Weights of a small transformer language model: biases.
Each number is 500 + 25 x the weight over its row's rms, rounded and kept within 0 to 999. Layers, rows and columns count from 0. Numbers have three digits each. The size before them is the row's rms in percent of the matrix's.

# layer 2 attention value, 128x128, rms 0.0762, rows 101-127, columns 0-127
103:468474523500568466498492459486516465511470477527500492474499486508488489520495453477485486502494523531530512472511578501519495494494464504470493462508550496528562511465532493492490480542458511464510507495510480523513487492563503495538530521523522499480467518504474521532554506455475521486497501477516463461494499513493515491517544500477530491518550497503475485497514517506490488503479
084:514547478519504516502515468519494476511504485512496472527501496501491540498520516514475484499498523486503551482488429470523489525476493532516554505493499517497523488473520476435510503422480469523471468541527515462511550522490494490469486462515496514508478504532481476495513513519466483520496503524523505465492545531484482514462483497496501469484501503487473491470565556513526489507466
093:544441488506498480493511536485483472528494516485511506502493513500495506516486427529475494545519496440494518510493497542508480520527496509456528492496480486522505511492537504473507466511457501468488507486531503498489490492527482493526487480448509558503516507480498502569491511478535506507523478493517480508479452523552532499511540555481485554529527503526479521510458490518460512510497
098:461565473530536485548462526499486557457494524524503474497495465493479481489487508467506518485498498456500513455457503482500484495469561528534519531471509473528551491520507486453487517537454549510509489500511511488498505525517533503523509464502509478508528526481499525485462483529485491497523500488505521523520506485485484541491477452480514469494493489505498508476527536470503456489528
110:554564476491505511492478469534513512475526494525510437526495505506490507479577468504553475492510525435499487480515514497505475536478470503488529499518504484531530508470508520436511479519487532511477497483500511459503519495497490485476511493453507529496505467520492481528502486475489527521527508488532488473481491506495496518450517522502517463521546497452518522502534468506481462517505
105:489472486479486486479524517476469503532456463509492514528506483429525496509491530486486492553503474531517512550425457494476516490516550542490499521484473513509489500489524488541513535504524480566512507487495477522524509504475481485492495502475468472540524517477510525515499497514483472514474501519484498534503532510548519546536472478458508494503486445493514538513475484487502499474490
079:464489492553485515468516489523488528470548484507541495459544485491522518479508552495456528488495498502462465469509467505501495483484468482483491517506487503455500492544502471562482489504499508491490497499502509489488500478499522500488475499560507522521519464495536455457482484475540516518502515476472486509563518487493505440480520505527476511533485547483473462481486515478500542530513
095:526486517497496482488509491514477498514457486496475522476514469503485561498527482486531509501482501483500498458498478482514570476519485486479459499532507508507496493492528443474482499479490462531493471496526468505537531506483509488479509482505526491526485478533494505461515494523500480544464500477513503473510529474510487561512508448495562462473568478488507527485546509446517478499538
092:449522502512529478511519513455461483484495495526478485433500491524461518508509497487501523501490479546455522489471514490491490501459487548474482469492506514531537491520515488510466509561460520444542505475512495477464505498525494512568466489555516484501480514516498515459477526467511502506542505493515472505508501499500494479487535498509472541468508470529513453490527514520467513509500
100:485449479457496509497513470486495493461554495456504476518512523476504518532527533454499468502491532537498501471471514512497467469539515489506485479509485537475492479522477505484486522516517486505490531504540459538513530493535492502513464532477501459484505519510503517496506478555492467451475485515490532530462515483495469470492487474505546522508472509476502524531490556510470535443520
107:470468545482498528484487543517473504490435501517483493502519516484516482486490502493483518507501488518515498554457512462489526475524528495452441508483484508499523524516507521512506515494527494534522508447493477574519488509466472496494522503508478514498489527505496526493500502457526518460455535509507511509509488526513512491534525439473538495505508481492503519504472470453518501417500
097:502551507538473531508539510574466513496520494458477485523516534488466532467467504512509503493495519498480503519487457466486477480483530507546506527490495513497534496485479481544505533458519483506521463502515481489508535485490493491462479487509501475516510465487479467491507534533501490569525502502538509497494521515508497568465525452477493467493488497513508530495511448493525455485514
089:470476522475480494514460521512498509462499530485531492527523541534511512477452508516487510517502494502483520542447483513467502479520540500502493483457470475455501500468473521540533489481478529554493483496481501489505506502476479470480486488484483487515521542474508529524546462549456451472491520509531467510472468498494512523511500498510512534477510486441502542547485490467467524512498
102:476512516470500503537513507514515491485505565492535535516519494478486481490463458499515531511503531487458517473452499478460499452486546480472474485517476503518558500507524506544487508497496549531506515472491501529482522517530527488480461453485492520472510525478504529493539457522553519489502494491511505482519489512521521492487551475525478506438523516481476503502451462510491491487530
090:544491516494532539489490555536500505480515523459474421525543526530485485438537527519517445489501509499519498478502499503445464488486491529516527509498492497443509504533468498524492485529474533461490457545475507466522491466487510484490467475484509519514498474497513534526487494492495499513504511493559497509511508535479516494467523511528481516536504486507473517523486457492490523501502
104:462585524498517469516494518530513493464503540503518529528541456496514498523467511490461535504484507506489511501451503514479517477491539505505512492477503503527524510515553480497510530474501515533486513490508545469514531531485503511490511487509456496497494521490462513492539476488485477499433532502496489535510523509475547434484521539492546490477505520493511473483519461485477456489494
085:537503486464519481484528521485540509490480490547489529463533502515499435444481485489523530521502503493471494506529465491531521523480458520441455493500497489473532502466496489498509463546462514472497528518456546472501516505468505515484499500544504486472512490520519518450467503485522545499536522460497503453555500496471495485489480520518498538509513490481493486493514471515516526513487
095:464541496527518503520515495535505508497507535491501550505527478499468471474481488501452545503482492498480517496476494475458503462471508496488457499476496488569588456515514482489517533522481505538492529481493510535511540547530496506515491501507510505500492500460506522465545486510490476511502474488516518494522503492519493475510570495484514519498493524539533459488482503510477456497546
100:502540504530491484475501525512510512540535493473519477502461521527509511506512487504498497449511496515454534476508490496484453534491558517541572554505505493489506495503496505474479504490488504454478466491450528444502504489486514477477495452488520506491524484497479505511502488551489487531540503504537518487470519512506521545486517531494446478511508532461522523487496482512523460550483
102:470532497516458493512503523500511514485555527542526519492428475534525493472502520484453555470493458536478545505512506480496512516491529488535496517500477519533511483556489511470489514480517480531490508482498532490500519525493496495538504496505477444525468514483473491423487484518463494478478519501478503522504508515473499432488507497498524534488476506488511474493524512457487487502533
089:514504541488514480464491535467496480503466484532471491489460473523467475499517473475512478499494504516521467529498559549489535486470492489512482477487579482515497537504499521454480468582484515481516481501490487533517484511525484475515516470505477446516476528525519526537483497478493539459504521461515491519500510521512503510534528494490523520525538468501500513514515519497464483468495
094:509509474508515449497546460421484508505493428499486533479512502425491457469522502475514487488504493522523495486487516521519471496506509471521516489504529556516484495516514496556507505510528476496516511462486484526485545495508476507502472480512462458471509527498498552477436480501499480502474505527513513537448493483506488475491487484503502535489474479517518483509510483499472528523513
110:509504492513508440502500499488509486542459481445472481501521495533488508511498446500542460495526504491517515512525515521504452497494526502523528487496513472512509504478533507516470487491522487433533512517467481481516453483502491483506523472489514521521508470486511509505507518503489513546529492512546509487495475465485526581543539520481438498507539489501511514507482438520475499536494
100:462515513484475501515469520519457566520493536517487506536544465511493551498441540518460525505485473488505524508493480502497522488506537506531482533496483512498477490535508516509525532468512488540504458494518508453493508560472522509486487496500497498519517493504484509469477505509512460554464503535491509541533522512492492496492473446488521457434468463516510490469502497487506490507513
073:528474495470468539492490541515504511505509505477518526534525465514473489456502515566514513487516500502487534519515477511480504526506496523511465506536503510490513458500429485504484491467515468466489498513481498451526520486467505522496486525507491501523508481506528454456473530544467468505489453486542532504492497487488470493496489482504478525496447530514481517496532585492513540508518
102:486464549487518448484522488496524486542522480486479486491493505518492450501544514447550469485511532535528468464512534526497486475493476464516506478474543512494494523488513486454496487507464523490478521533506479515534471483534473510512490480492522460476508511525512525526558427506476494458463501478536510513461512495505503488547528492509534524527508508499486495498503519499486524503533
097:537543476525502496493483477519499488512544485470488482496489488489471500513512516527502493477514524540478504450482501549483454501465486490518590471508551507519541469508515458510510511496476485458468497494510512453480513480541499517504470454480526498508527488494513489505535469530480473513487443508515504486449486493540521502509480521504477495500522520502509456484509509522510504569510